config.toml
d_mlp = 1024
tie_embeddings = true
lr = 0.00219
batch_tokens = [131072, 262144]
Each number is 128 + 24 x the weight over its row's rms, rounded and kept within 0 to 255. Layers, rows and columns count from 0. The size above them is the row's rms in percent of the matrix's.

# layer 10 MLP up, 1024x256, rms 0.0923, rows 54-80, columns 0-127
size [101 100 100  97 101 107 111 109  95 106 103  98 105  89 106 107 111 102 100  87 103 110  97  98  99 108  98]
[[132 121 136 105 141 144 132 143 137 119 151 140 100 106 147  72 132 120 157 109 106 127 120 127  80 127 114  94 103 124 138 150 113 117 123 105 134 113 126 115 153 185 142 109 170 133 154 126 110 161  94  82 128 126  49 147 172 177 152 152 175 137 128 139 169 108 126 154 149  88 152 129 134 178  80 116 135 131 158 153  96 117 159 130 159 157 141 166 115  95 113 116 126 175 109 158 121 128 142  76 103 144 112 100 127 156 104 119  92 148 137 106 112 137 152  83 148  96 158 102 133 121 120  93 133 124 143 118]
 [127 152 137 109 135 102 133 120 140 157 163 182 141 170 136 106 123 150 117 131 175 133 124 102  95 111 109 111 124  97 148 161 120  97 121 131 152 141 118 117 133 121 163 107 135 170  90  61 127 183 116 123  99 117 169 151 115 138 151 114 158 152 154 155 130 148 114 127 159  96 141 153 127 169 115  88 134 118 133 116 161 136 156 119 112 159 119  83 125 125 106 107  99  93 121 103 137 104 142 104 123 172 148 119 131  90 118 126 127 117  97 134  98 158 132 116 178 140 159 119 138  81 113 134 105 104 104 119]
 [150 154 129 158 131 109 144 135 112 138 125 147 205 114  98  72 147  98 113 111 112 136 116 146 109 128 135 142 139 107  99 146 100 158 130 102 158 116 134 147 152 127 120 157 118 173 155 149 136 123 111 122 159 123 106 137 131 125 103 111 124 142  91 111 112  98 131 153 164  91 111 145 132  98 126  91 147 103 113 142 136 130 155  76 142 118 129 115 133 171 127 170 113 109  52 139 127 142 140 108 125  81  90  94  92 120 112 154 163  96 162 141 117 180  83 130 131 121 128 171  90  68 113 114 102 101 158 141]
 [139 148 125  88 130 109 117 100 181 120 109 129 100 173 110  91 177  99 144 132  99 121  81 147 138 126  80 113 126 159 109 123 112 127 103 157 103 123 165 124 125 127 113 111 160 130 140 127 128 172 122 148 148 126 139 136 105 131 144 110 134 110 100 114 150 119 113 145 136 131  81 152 140 135 114 117 134 112 121 123 157 148 125  95 159 158 104  82 129 169 105 143 167 102 105 150 129 159 159  75 127 120 144 100 155 112 123 122 125 163 134 109  90 129 117 157 185 117 112 182 145 128  77  59  94 126 106 113]
 [125 141 149 107 121 112 157 125 112 112  58 148 110 205 169 144 123 106 127 164 146 100  90 102 137  89 121 130 112 127 126 121 119 169 127 163 125 119 153 130 145 105 126 108 121 117 129  53 120 138 102 105 120 203 137 151 154 120 155 120 111 133 124 189  90 123 129 137 174  71 144 141 129  99 123 102 140 104 132 116 150 123 116  77 126 130 123 118 105 117 117 144 164 171  96 108 170  99 128 151 158 175 141 156 117 108 117 168 108  83  96 137  95 163 139 135 164  87 125 176 152 113 107 130 109 134  94 139]
 [139 149 114 105 116 120 124 114 135 118 125 120 102 147 106 122 108  77 147 140 111 134  94 134 140 101 112 141 109 135 169 131 127  97 113 171 158  95 120 113 141 104 140 138 179 113 155 109 151 161 144  65 173  89  81 134  83 161 125  79 146  98 133 112 169  99 149 154 132 138 158 110 150 201 144 127  98 120 165 138 160 132 135 147 111 123 120 120 146 102  98 129 108 123 137 100 142 147  98 130 112  71 126  92 108 117  69  89 117 133 114 111  96 137 122 175 124 143 149  92 116 123 111 123 106  89 128 134]
 [138 159 103 114  97 120 144 157 116  94  85 139 154 126 137 109 117  96 167 153 153 131 114 139 151 164  78 139 114  92 127 112 138 132 120 141 141 120 101 104 120 132 144 105 131 119 129 123  94 133 143 156 106 158 131 172 175 157 152 134 132 157  83 139 150  73 142 168 143 124 114 132  97 151 121 110 130 145 170 163 124 145 160 123 137 121 177 131 101 146 123 130 151 155 110 130 124 145 162  86  99 121 103  77 165 147  84 108 108 104 129  97 114 138 111 173 122 119 146 130 139 142 156  90 177  91 122 118]
 [133 130  99 144 108 106  67 127 138 156 130 143 107 130 122 120 185 120 114 163 109 119 108 105  70 146 123 132 123 121 146 122 135 144 133 145 153 129 167 144  86 135 193 118 145  95 131 120 119 158  87 157 163 114 158 123 123  88  96 133 168 151 139 116 132 153 134 153 152 119 153 143 136 108 114  91  91  98 108 141 105 117 141 111 132 115 104 111  62 170  77 139 123 169 133  94 124 145 158 160  99 115 155 143 113 144 126 112 146 130 120 105 122 145 159 138 115  99 101 138 140 118  97  85 109 157 141 151]
 [154 102 110  97 161 110 159 120 163 109 114 158 111 143 107 121 123 110 130 149 147 126 121 126 137 117 141 137 132 119 139 142 145 103  90 126 125 107 113 130 131 110 133 102 108 110 122  92 141 149 147  97 109 130 155 127 105 106 150 135 184 107 120 157 130  99 168 142  83 127 149 145 137 167 115 106 144 139 122 169 118 131 124 146 131 111 136  85 128 141 129 162 165  97 124 126 110 128 154 127 128 137 133 129  71 145 148 130 199 106 152 139 121 115 122 137 132 107 120 142 127 144 147 111  72 106 128 139]
 [148 147 133 134 109  86 163 131 108  97  99 127 129 113 143 115 153 122 116  83 109 139 127 106  84 127 122  86 135 119 111 150 106 163 104 132 169 111 152 155  75 161 101 149 150 118 144  84 111 166 145 108 165 123 152 126 136 136 108 115 138  84 111  75 130  90 165 148 110 112 119 193 134 133  62 115 197 138 141 126 138 107 150 163 118 100 138  95  97 142 126  76 180 138 117 147 145 121 157 168  98 156 153 101 154 128 113 164 141 106 141 107 102 120 124 116 143 142 103 125 120 104 133 104 101 123 125 146]
 [148 134 114 123 149 115 120 123 110 149 141 128 196 106  91  94  94 134 137 154 158 120 120 124 152 152 165  83 167 133 187 165 130 128 123 128 130  96 115 187 113 149 114  84 126 137 113 156 136 149  96 108 186 150  99 145  80 131 139 132 143 124 109 123  78  97 133 153 140 113  70  96 140 119 141 141 141 104 152 171  95 114 163  71 130 126 153 136 119 130 122 170 116 146  91 128 117 135 135 141 111 101 108 140 129  78  95 138 126 135 118 138 128 180 108 131 137 117  83 108 133 149 105  97 118  84 178 100]
 [134 113 101 118 128  94 132  86 128 134  78 141 160 151 108 151 153 142 144  61 155 125 100  77  95 147 122  97  98 134 155 118 141 157 123 118 149 112 120 138 163 119 107 140 167 114 115 103 111 152 149  80 150  90 140 136 133 179 104 121 105 121 150 128 147 114 138 151 128 116 117 151 169 107 138 102 156 103 182 151 113  97 146 102 151 176  90  98 159 120 128 115 168 116  95 127  86 117  99 116 131  84  99 126 116  79 126 137 118 133 107 156 100 139 121 157 125 102  93 183 169  97 113  99  91 187 171 121]
 [148 132 128 137 117 119 125  94 166 117 124 142  92 139 169 124 152 139 146 131 115 143  99  96 113 101 132 147 138 152 145 183 131 102  99 147 141 130 147 178 137 148  84 139 135 156 120 109 169 157  83 145 129 147 153 140 121 109 116 134 132 130 186 173  98 175 123 172 106 127 136 116 132  83  88 115 143 117 139 106  99 100 184 106 119 112 140 101 114 137 130 137 104 154 127 126 101 145 136 104 108 106 132 117 151  88 110 130 104 118  86 147 129 107  87 131 119  86 117 160 129 136 130 145 129 146 129 172]
 [147 124  88 126 115 133 101 150 179 154  93 162 117 143 146 134 142 106 132 118 124 126 148 124 122 140  87 160 129 148 139 137 169 117 135  95 112 150 123 126  86 130 100 133 134 116 165 158 109 134 109 129 131 145 107 127 125 126 157 141 121 169 155 165 185 120 138 129 168 145 139 183  99 143 135 131 100 106 142 145  96  91 129 106 197 108 130  82  96 138 120 147 175 155 115 105 131 134  92 140 117 140 104 122 152  88 113 117 125 173 166 115  63 137 172 111 131 104 143 152 112 152 114 134 136 114 162 131]
 [137 133 103 140 104 124 117 137 159 121 102 160 113 118 143 140 131 139 103 128  92 138 124 143 120 125 133 156  89 131 121 125 162  91 111 124 136 161 116  86 147 107 125 110 117 107 157 139 129 136  88 125 155 114 126 130 117 116 149 106 129 150 139 122 151  92 152 153 149  90 155 160 128 128 147  99 167  85 158 136 104 149 115 135 104 135 103  81 124 100 136 121 204 180 164 106 176 110 136 141 164 154 116  92 137 138 123  90 124 117  83  91 130 104  87 155 123  62  94 144 149 161 152 109 101  86 137 146]
 [152 124  97 154 110 113 156 132  91 120 122 126 144 130 139  71 115 173 133 154 137 123 100 119 124 101 109 111 130 140 141 172  78 164 133 151 116 126  93 110 108 148 103 121 133 153 112 138 128 158 130 136 180 151 135 132  83 111 135 130 109 108  94 110 144 141 150 127 105 100 157 147 135 123 142 122 126 117 128 142 166 148 137 110 106 114  97 157 125 147 112 124 149  95 144 154 147 150 167 140 116 118 140  78 153  98 113 133 142 137  98 109  94 156 164 104 123  98 112 102 152 108 134 151 103 114 139 172]
 [147 140  90  99 126 143  94 132 113 117 151 157 131 140 113  82  97 109  90 146 153 111  86 108  74 123 100 157 170 129 131 143 159 149  98 123 119 109  94 127 142 118 141 147 138 144 112 130  99 143  90 122 127 140 123 123 119 151 135 116 100 127 142 113 107 126 186 144 136 104 127 146 125 138  97 117 163 152 153 133 135 113 178 112 143  70 156 115 138 153 141  83  81 121  94 168 133 107 126 143 113  95 111 109 150  80 141 158 107 176 128  84 114 155 117 151 131 100 171 104 128 119 113 108 137 146 117 171]
 [144 145  89 128 108 142 101  76  95 130 132 147 114 138 119 107 150 133 115  98 148 138 104 142 110 137 117 169 102 115 144 176 127  98 106 126 196  93  82 138  94 116 120 164 111 108 145 162 151 161  93 157 172 136 155 130 146 151 133 106  64 134 124 126 165 154 166 159 147 138 100 108 115 126 159 117 138 129 105  91 138 133 166 118 132 149  76 142 108  96 176 104 166 152 123  99 173 119 130 124 137 128 135 157 133 129 113 162 144 153 153 134 130 137 154 150 109 118 115 125  90 124 125 173 105 124  99 124]
 [165 185 146 135 117 154  94 153  87 144 160 126  88 165 118 127 116 112 124  60 120 108 108 133  92 155 101 154  89 106 149 102 112 150 114 123 137 150 145 127 150 114 148 140 127  89 105 127 125 138 133 131 187 104 119 125  88 159 118 136 142 101 108 161 144 114 163 132 167 111 119 105 115 117 136  93  88  98 152 109 148  87 116 118 110 111 125 121 132 146 127 146 142 114 125  66 143 187 117 109 123 173  99 106 128 121 111 137 151 136 108 154  98 151 140 111 176 124 121 114 115 135 122 119 101 123 147 149]
 [157 117 124 119  97 124 102 163 117 123 123 123 126 161 180  98  97  94 130 148 173 116 127 152 156 122 138 121 121  82 118 131 111 119 135 105 124 131  94 120  96  87 100 171 108 136 122 140 155 125 105 125 121 117  68 130 106 112 130 105 145 129 116 153 179 140 145 175 113 118 107 118 134 148 135 144 132  80 126 139 143 142 128 156 169 112 128 133 113 115 184 138 165 122 109  96 104 128 140 136 146  99  99  94 152 165 110 117 141 148 130  92 146 123 169 123 133  93 127 139 162  99 129 117 111 109 102 113]
 [154 128 113 150 113 125 124 124 118 143 125 165 168 117 108  95 142 116 117 147 162 160 109 139  86 125 104 125 111 186 126 144 166 183  86 113 162 134 123 161  86 163 153 138 118  95 137 110 142 122 118 117 136 101 140 125  99  70 153 119 173 133 123  76 143  81 107 154 136 120 141 132 102 149  80 128 127 122 113 175 114 133 139 104 127 134 117  98 141  94 102 106 105  92 111 124 115 180 101 124 161 146  80 139 125  87 107 140  99 157 136  85 105 134 148 146 143 116 126 119 117  93 160 104 123 147 148 101]
 [127 126 133 120 127  92 124 114 179  99 129 173 157 152 105  70 162 110 120 102  87 116 107 150 124 124 143 139 117 147 133 152 108  87  77 146 194 142 126 122 110 134 122 131 116 151 158  91 131 155 118 105 151 130 138 149 118 180 187 133 169 125 105 158 151 105 128 152 130 106 129 133  96  89 167  87 126 155 122 136 129 127 127 103 156 147 133 123 110 114 136 152 147 125 155  87 161 150 124 128 132 130 161 107 190  97 137 123 143 113 128  76 115 137 117 138 146 116 160 166 133  68 126 128 105 122 131 127]
 [141 114 124 125 123 120 155 137 145 129 137 132 116 145 144  72 142 119 118 109 132 143 129 158 118 108 110 108 137 134 105 115 107 123  95 114 161  91 111 123 115 127 141 131 130 129 115 104 147 157 115 149 100 116 119 128  61 142 168 134 147 128 128 111 164 172 166 150 150 130 123  81 131 148 101  76 171 122 135 104 173 132 111 110 143  96  94 133 135 130 109 105 100 116 127 138 179  99 139 114 160 125 163 108 139  59 123 125 114 141 129 139 106 197 111 135 137 149 166 139 121 132  72 121 113 128 100 150]
 [144 122 131 135 118 122 125  99 134  94 120 173 171 182 104  95  80  83 135 132 111 140 118 108 106 144 159 140 156 175 145 105 130  98 141 123 137 112 128  86 164 116 104 127 105 115 129 105 111 139 127  98 145 134  69 153 100 120 141 128 122 132 122 161 126 123 149 143 121 139 133 137 171 132 160  63 106 150 168 122 105 158 152 144 123 146 138 139  97 122 115 157 117 139 154 145 153 123 128 105 174 159 138 148  91 100 121 100 100 172 126 116  88 108 147 165 209 119 169 138 131 141 140 117  99 157 135 141]
 [126 107 147 103 126 140 116  69 124 151 113 150 142 125 137 124  81 134 138 156 146 168 130 136 133  82 117  95 135  93 120 135  97 125 127 126 139  91 115 159 144 130 123 144 114 103 135 108 129 139 139  85 117 143 165 135 131 160  97 174 133 133 127 151 141 121 139 153 142 101 118 164 112 138 138  97 103 136 105 129 136 132 131 129 155 165 163 119 144 129 112 130 118 140 139 115 180 127 113 129  94 167 124 104 140 132 109 131 155 127  77 127  94 130  98 166 188 106  88 124 136 116  85  93 144 139 133 134]
 [164 153 127 110 124  94 114 153 131  89 125 113 133 129 116 108 138 124 138 115 105 125  98 120 116 105 116 142 125  98 138 160  87 120 113 149 163 149 135 139 115  85 125 140 123 119 146 118 107 143 120 116 139 126 155 134 115 148 171 129  99 165 142 140 107 122 171 142 140 117 110 129 116 149 106  81 136  93 155 144 107 159 134 128 113  77 132 152 108 132  92 138 102 153 141 157 135 132 134 104 118 134 143 145 158  67 113 168  89 112 162 149 112 169 109 146 142 117 159 145 116 120 163 115 133 179 124 119]
 [139 121 127 117 105 121 120 138 125 142 133 162 136 149 175 110 106 123 112 112 125 155 122 137 127 128 126 187 133 136 149 134  93 138 113 142 158 119 130 168 149  63  87 182 119 167 170 128  79 143  90 131 138 131 146 125 134 192 162 116 177 137 130 117 152 104 150 137 136 119  97 118 161  96 100 100 115  87 132  89 129 146 155 141 142 137 149 171 113 111 142 109 125 147 106 112 147 185 115 106 125 116 173  97 144  82 115 130 105 174  99 130 130 125  84 108 141 104  95 188 114 146 165 154  93 139 147 133]]
# layer 10 MLP down (transposed), 1024x256, rms 0.0824, rows 54-80, columns 0-127
size [ 98 103  96 101  91 108 115 112  92 104  99 100 104  81 105 106 112 100  99  92 103 109  98  97  91 107  91]
[[127 151  88 114 113 102 143 112 147 125 135 134 151 125 179 141 161 102 139  90 119 111 126 136 115 142 137 152 128 127 102 160 120 140 128 134 107 105 168 122 121 106 119 120 146 141 121 112 142 145 127 108  98 149  85 141 145 143 132 118 115 166 112 117 117 124 141 103 120 124 154 118 115 111 133 152  88 135 147 120 142 136 153  94 158 144  72 129 164 116 121 174 161 141 120 192 149 129  95 104 102 111 136 125 168 154  79 121 137 129 154 106 124 111 138 134 139 158 173 120 172 134 115  93 133  97 136 148]
 [133 120 102 141 126 139 176  81 113 175 161  80 156 124 117 149 150 129 114 125 164 145 159 142 104 150 143 137 180 122 130  81 117 146 132 142 114 129 109  94 133 134 124 150 146 162 157 122 143 144 140 114  78 154 125  94 132 118 143 121 126 161 113 141 115 133 133 129 100 141 142 105 120 125 115 150 198 101 143  91 151 156 116  77 138 123 121  92 125 107 117  82 108 105 133 137 141  38 122 154 146 123 169 125 131 155  74 175 145 101 127 116 163 172 129  99 143 117 100 112 141 137 124 140 126 102 106 118]
 [149 141 105 141 109 138 135  97 127 101 158 117 180  91 133  99 113 164 130 150 117 130 150 138 133 149 187  98 107 127 110  95  94 120 150 112 127 131 124  87 150 117  81 117 106 146 122 146 122  99 113 120 123 155 114 120 122 160 121 117 101 142 129  86 126  77 150 117 155 103 129 107 152 149 157 109  95 116 124 109 100 151 119  91 146 130 160 106 114 132 123 149 109 125 106 166 144 139 184 138 110 164 111 160  95 110 100 118 131 132 172 148 144 112 110 122 128 104 121 132 111 114 135 120 143 120 163 107]
 [118 168 122 119 131 138  67 153 169 145  89  93 166 136 123 135 129 154 117 166 133 130 129 147 152 141 108 113 141  84 102 139 147 147 101 150 161 151 175 130 126 178 122  98 147 105 130  81 107 152  85 117 160 122  98 144 144 138 130 118 174 123 169 138 116 158 112 132 134 124 157 115 153 150 139  81 133 150 135 144 198 152 149 107 156  96 107 118 110 136 119 130 116 114 140  97 155 108 152 141 147 139 133 119 133  97 169 119 163 139 101 131 141 149  81  93 102  83 156 145 111 185  96 139 108 163 134 117]
 [141 132 129 117 143 144 102 103 134 123 169 159 121 129 105 230  97 112 111 113 110 174 111 135 131 138 147 103 131 149 114 116 129 124  96 105 100 127 144 137 150 127 149 133 136 103 101 133 110 122 122 148 165 154 114 102 133 100 125 124 123 120 148 103 122 132 108  75 149 104 111 151  99 131 124 141 162 125  94 107 128 145 142 134  94 102 124 122 183 143 122 128 125 121 163  96 158 144 128 139 185 154 114 170 144 121 201 161 102 134 146  96  58 119 133 124 128 136  83 103 124  99 153 150 137 150 179 142]
 [156 129 121 153 142 100  99  92 139 149 133 105 190 116  95 160 159  75 131 120 166 136 102 160 137 145 146 118 169 146 128 138 112 128 114 138 127 132 137  86 147 138 127 132 114 141 138 128 111 134 142 132 141  80 133  89 119 125 115 106 127 144  99 154 135 154 143 124 114 129 115 137  89 143 151 110 128 154 109 112 120  96 139 126 117 155 153 138 137 119 129 146 138 147 107 116 107 144 140 108 139 131 119 111 141 106 129 154 123 128  95 112 190 105  73  99 172 165 130 116 131  80  93 187 129 124 134 102]
 [117 124 153  79 103 154 119 148 107  91 101 116 160 112 141 136  95 116 137 129 116 123 115 121 151  73 132 116 129 138 136  84 144 188 105 151 102 161 122 119 140 145 138 108 113  82 147 104 112 137  99 157 126 171 145 167 127 146 143  80 131 124 128 173 165 108  89 143 111 136 122 138 116 171 161 161 106 140 124 119 122 109 123 123 112 160 135 133  91 127 123 124 136 191 120 145 101 124 137 101 144 152 142 137 150 135 119 130 127 128 104 161 137 125 124 143 174 102 150 117 159 153 102 142 165 106 110 116]
 [129 152 111 133  66 132 165 128  93 120 100 108 144 111 117  97  81 148 120 130 157  94 152 114 159 133 138 137 125 129 142 114 137 106 149  96 103 141 148 157 153 115 105 148 131 120  89 111 134 140 131 166 142 139  75 113 137 152 138 142 124 149 118 122 136 142 105 145 130  90 127 150  86 169 153  90 158 109 135 126 114 160 156 124 139 163 167 104 164 102 172 138 141 116 134 122 156 114 126 130 172 132  80 146 104 116  73 118 138 170 145 136 100 168  97 109 114 112 115  95 128 146 103 142 127 112 148 135]
 [122 107 154 152  55 155 161 122 144 113 115 114  87 149 130 104 136  86 121 148 190 109 152 120 162 113 135 124 111  96 112 116 145  98 125 165 112 128 122 152 156 145 129 122  86 164 111 106 146 158  98  87 164 105 136 135 143 139 177 143 139 135 124 155 150 165 108 155 133  62  86 160 104 146 114  77 135 133  78 178 113 129 124 133  95 123 129  99 122 130 115 105 122 118 142 110 145 101 161 142 128 139 121  93 126 118 150 121 163 132 151 164 114 143 114 132 146 143 103 131 133  98 113 120  85  76 155 145]
 [120 142 129 108 143 110 130 130 114 166 135 131 184 110 129 170 171  90  94  93 139 115 145 117 100 156 115 110 140  97 128  86 125 102  79  92 100 147 120 100  93 114 115 111 115 145 159 160 182 162 142 136 140 157 129  87 103 114 134 144 145 148 151  97 134 127 154 138 143 140 117 110 134 114 115  98 149 118 144 146 111 103  87 142 111 133 143  99 140 121 102  94 106 135 156  98 123 114 146  98 128 112 160  52 139 114 110 149 131 124 157 130 140 124 116 150 139 146  57 121 138 136 130  79 103 141 122  97]
 [157 157 123 120  96 154 122 119  88  88 130 111 148 102 170  98 132 190 124 155 139 122 120  82 143 111 130 115 154 152  85 110 109 122  82 109 155  88  81  90 137 121 100 116 123 124 156 171 131 136 160 125 118 110 173  95 104 124 101 112  90 157 118 138 140  98 155  77 131 137 126 118 147 132 111 142 131 136 141 149 145 104 117 108 109 134 145 158 112 176  96 110 140 102 165 106  99 103 122 157 162 141 124 144 126  99 113 139 132 132  99 178 141 132 147 116 108 175 111 128 105 149 132 127 162  87 100 100]
 [125 137 125  94 132 148 151 140 137 116 155  75 142  94 132 133 137 101 108 111 138  84  98 132 125 133 160 148 165 133 130  88  97 135 120 154 129  99 150 130 145 188 139 167 129  94 131 110 107 134 148  96 147 113 159 119 117 103  85 133 155 110 139 144 147  86 129 138 116 147 140 179  90 132 123 104 137 120 162 125 152 124 150  81 103 140  98 122 131 127 126 102 156 117 183 137 145 148 111 144 152 101 117 133 131 111 113 103  93 139 116 146 121 136  89 141 110 131 146 133 175 143 138  98 135 144 155  76]
 [ 93 141 127 113 127 126 144 146 114 157  93 126 137 135 138 114 134 117 113  92  79  92 174  96 117 138 109 183 128 110 169 105  80 103  93 125  81  99 106 115 126  88 134 146  98 126 152 134 130 104 142 116 111 135 156  79 120  75 152 156 110  96 130 116 126 123 131 151 118 111  77 138 186 104 121 170 153 139 103 133 176 164 181 148 129 156 112 128 117 128 121 131 153 136 140 112 111 156 104 107 144 113 117  98 105 114 125  99 118  86 159 141 176 121 127 116 148  66 129 129  98 117 121  92 188 113 154 101]
 [147 181  86 129 122 123 141  72 175 172 145 145 131 120 186 120 117 143  88 139 149 150 159 140 109 139 133 121 157 158 129 119 184 136 140 154  86  93 176 146 154 120 140 111 109 130 144 141 119 112 117 139  67 122 133 134 184 126 129  95 104 142 131 123 139 110  73  65 141 146 142 148 100  77 192 144  59 142 116  86 125 143 138 121 147 111 121 124  98 150 140 145 110 145  78 113 120 132 129 151 132 160 122  89 112 124 117 112  93 122 159 145 112 111 136 137 116  82 140  99 111 134 120 147 138 132 164 149]
 [126 175 123 112 151 104 112 115 124 145 122 113 172 103 106 102 133 110 155 149 104  88 113 117 154 117 128  86 138  98 129 169 110 118 116  89  99  88 148 163 100 145 122 100 129 120 106 123  84 136 141 100 118 162 138  93 121 192  74 182 105 122 114 152 133  90 102 111 104 120 124 144  79 161 159 125 139  94  94 101 112 157 175 143 146 115 141 147 106 149 117 128 121 135 109 156 145 143 109 103 107 106 145 141 151 119 122 139 125 143 166 117 170 147 145 101 143 140 133  97 124 125 114 144 107 146 125 145]
 [150 149 131 141  95  99 117 142  86 118 123 110 110 167 138 133 112 149 111 138 105  93 115 123 154 125 148 110 138 152 123 162 121 118 155 160 170 122 140 130 137 143 118 142 119 162 113  98 111 120 125 138  97 131 114 136 118 129 126 150  89 187 100  98 148 118  85 115 119 110 162 133 139 134 100 132 134 111 101 135 102 167 150  74 137 141  92 138  90 134 111 158 132 105 126 153 137 159 110  91 162 143 131 129 144 105 147 177 163 134 112 127 124 140 137 122 110 106 125 142 114  99 151  95 115 147 153 123]
 [127 151 113 121 107 124 154 139 169 125  99  87 136 131 128 106 128 111 148 135  81  97 153 129 140 141 131 116 142 197 133 132 160  77 148 102 112 185 121 120 137 123 123 109 137 111 165 122 120 145 137 142 128 116 119 163 110 145 134  96 122  75  70 137 122 128 172 103 145 133 123 185 114 152 162 117 153 128 134 132 158 165 108 134 143 156 125 164 109 125 103 114 137 108  89 188 117 138 138 149 113 146 166 157  99 140 135  77 120 116  91 135 136 102 144 101 105 170  97 142 134 159 122 134 145  96 135 123]
 [145 147  93 168 123 105 107 110 103 138 175 159 117 158 120 133 126  98 124 125 134 166 132 131 105 155 172 119 102 117 102 132  97 150  93 126 130  86  95 143 168 145 120 116  88 112 137 131 146  80 125 136  65 105 139  79 175 130 133 162  83 128 124 125 143 151 127 175  91 133 145 152 133 165 103 157 104 162 123 139 107 162 121 101 105 130 119 108 145 179 136 124 157 115 178 115 103 142 156 183 113 118  74 162 131 123 147 164 127 128 164 136 185  80 101 158 114 123 140 139 141 119 144 124 116 116 113 125]
 [154 128 143  90 171  95 153 114 145 202 158 166 127 144 130 132 129  91 114 144 136 122 142 140 105 191 140 110 122  93 123 147 133 162 118  98 133 123 110  88 121 152 122 143 102 106 109 131 138 100 111 170 146 108 154 105  88 114 117 136 173 149 139 118 135 142 101 116 140 109  94 152 139 145 123 134 171 103 142  87 122  74 111 121 140 103 125 120 106 133 129 140 112 156 162 143 124 184 152 101 131 159 122 157 151 106  90 127 140  80 118 100 119 111 116 125 128 146 135 161 146  76 117 107 142 176 151 138]
 [ 61 101 164 104 144 174  94 154 127 104 116  86 105 156 128  70  96 126 111 103 121 149 155 127  95 123 105 179  92 128 101 146 115 158  98 132 110 137 133 118 142 165 136 142 115  95 147 125 102 135 140  94 124 112 152 145 149 118 120 133 108 134 114  96 192 102 119 157 125 131 144 141 127 113 102 117 126 126 113 147 143  99 115 142 144 106 157 135 162 134 123 123 107 106 122 164 151 162 116  97 173 169 124 151 142  93 158 110 117 161 114 149 155 159 137 132 159 143 110 101  86 170 174 135  98 138 127 159]
 [110  88 122  91 142 100 124 135  74 125  86  97 116 141 106 140 112 122 139 151 111 103 151 106 128 138 150  91  92  68  99 127 142 150  97 156 164 145  92 158 125 160 129 168 148 108 125 109 118 134 129 162 151 165 137 101 148 147 148 120 108 106 120 128 148 163 114 109 111 160 116 169 113 136 125 116  99 123 114  91  75  86 126 124  98 102 179 123 152 161 112 142 127 160 186 108 126 126 111 130 127 134 112 129  92 112 152 184 108 115 127 136 141 148 101 146  92 133 148 144 149  97 110 122 115 133 126 143]
 [110 134 137 152 151 118 164 111 122 175 101 116 147 160 129 131 124 185 161 133 149 106 153 147 126 154 164 119  79 150 112 108 128 123 114 127  96 146 137 173 129 132 113 166  93 126 135 134 124 138 116 148  96 116 134 125  99  85 115  92 116 121 160 104 147 117 127 124 114 113 128 134 123 126 144 103  91 115 154 147 146 167 124 126 138 113 123  59 154 141 119  81 118 169 109 178 140 117 132  80 191 147 124 121  82 113  99 120  95 135 111 113 179  96 100 132 117 143  84 144 152 108 129 114 117 135 111 138]
 [129 150 105  89  98 117 125 113 108 149 175  91 166  99 148 156 154  85 110  95 121 156 145 106 142 115 111 112 108 117 129 150 109 135 154 156 142 120 122 121 100 105 136 144 154 111 138 103 113 114 162 108  70 152 130 111 124 103 125 155 161 105 159 144 150 149 142 121 145 151 122 131 119 112 169 125 128 157 131 133  93 125  93  83 126  86 121 161 127 110  97 128 113 117 172 128 114 134 127  90  94 146 105 183 135 116 108 151 124 109 160 141 169 130 125 139 140 123 142 111 150 129 151 139 152 179 130 134]
 [ 99 146 176 143 129 138  97 134 163 100 117  81 130 136 124 135  91 115 139 159 112 110  76 105 102 137 156 130 145 146 105 131 180  79 126 145 132 109 191 143 110 122 113 130 131 126 117 128 105 149 107 141 116 136 130 149 137 138 146 109 137 175 104 132 139 158 118 125 127 133 148 148 105 152 162 131 118 156  95 116 152 148 168 115 148 142 104 109 122 133  98 118 144 127 122 110 113  93  93 114 146 138 103 130 144 124  93 111 140 164 141 127 121 124 116 106 125  84 113 136 133 119 152 116 174 117 165 158]
 [106 117 120 130 126 140 110 144 177 169 137 123  97 144 132 138 131 128 102 128 139 104 151 134 135 140 115 105 159 135  89 144 129 103 118 143 103 125 117 145 161 130 107 168 105 139  83 131 140 116 101 154 137  88 150 140 141 112  91 152 146 176 123 127 175 154 122  86  83  98 115 141 110 107 105 106 127 133 160  66 119 178 123 102 135 163 157 133 156 154 100 125 110 128 135 105 172 134 109 144 103 180 109 131 121 166 139 169 136 111 117 119 159 133  76 140 152 130 123 127 142 132 137 125 149 134 118 125]
 [142  91 125 139 126 123 117  97 128 158 165 126 125 128 184 136 130 127 109 156 124 111 130 123  99 164 101 109 170 123 148 108  97  90 125 137 139 172 127 119 131 137  76 152 125 128 144 134 129 102 166 151 132 149 151 104 126 162 129 131 129 162 105 121 157 155 164 148 123 133  78 165 130 125 106 137 171 149 156 143 136  85 158  85  99 128 148 130 141 139 142 133  99 125 127 176 139 128 136 184 114  99 109 145 161 124 100 140 101 136 142 101 135 131 105 130 120 106 153 114 133 117  84 142 126 156 134 142]
 [134 146  97 150 111  99 138 101 126 120 159 178 138 132 161 150 121 158 177 166 119 127 143 146 114 150 126 109 143 123 129 137 143  83 136 103 102 106 149 143 136 139 123 155 143 134  75 125  77 124 161 138 146 115 132 119 140 138 140 105 111 125 107 161  97 143 116 147 134 147 122 157 104 137 117  93 160 109 108 113 143 122 125 153 147  99 106 162 169 115 149 157  97 135 122 149  75  98 101 153  99 108 111 132 113 135 198 113 148  85 125 109 138  95 125 153 116 146 130 124 159 152 158 111  70 123 149 101]]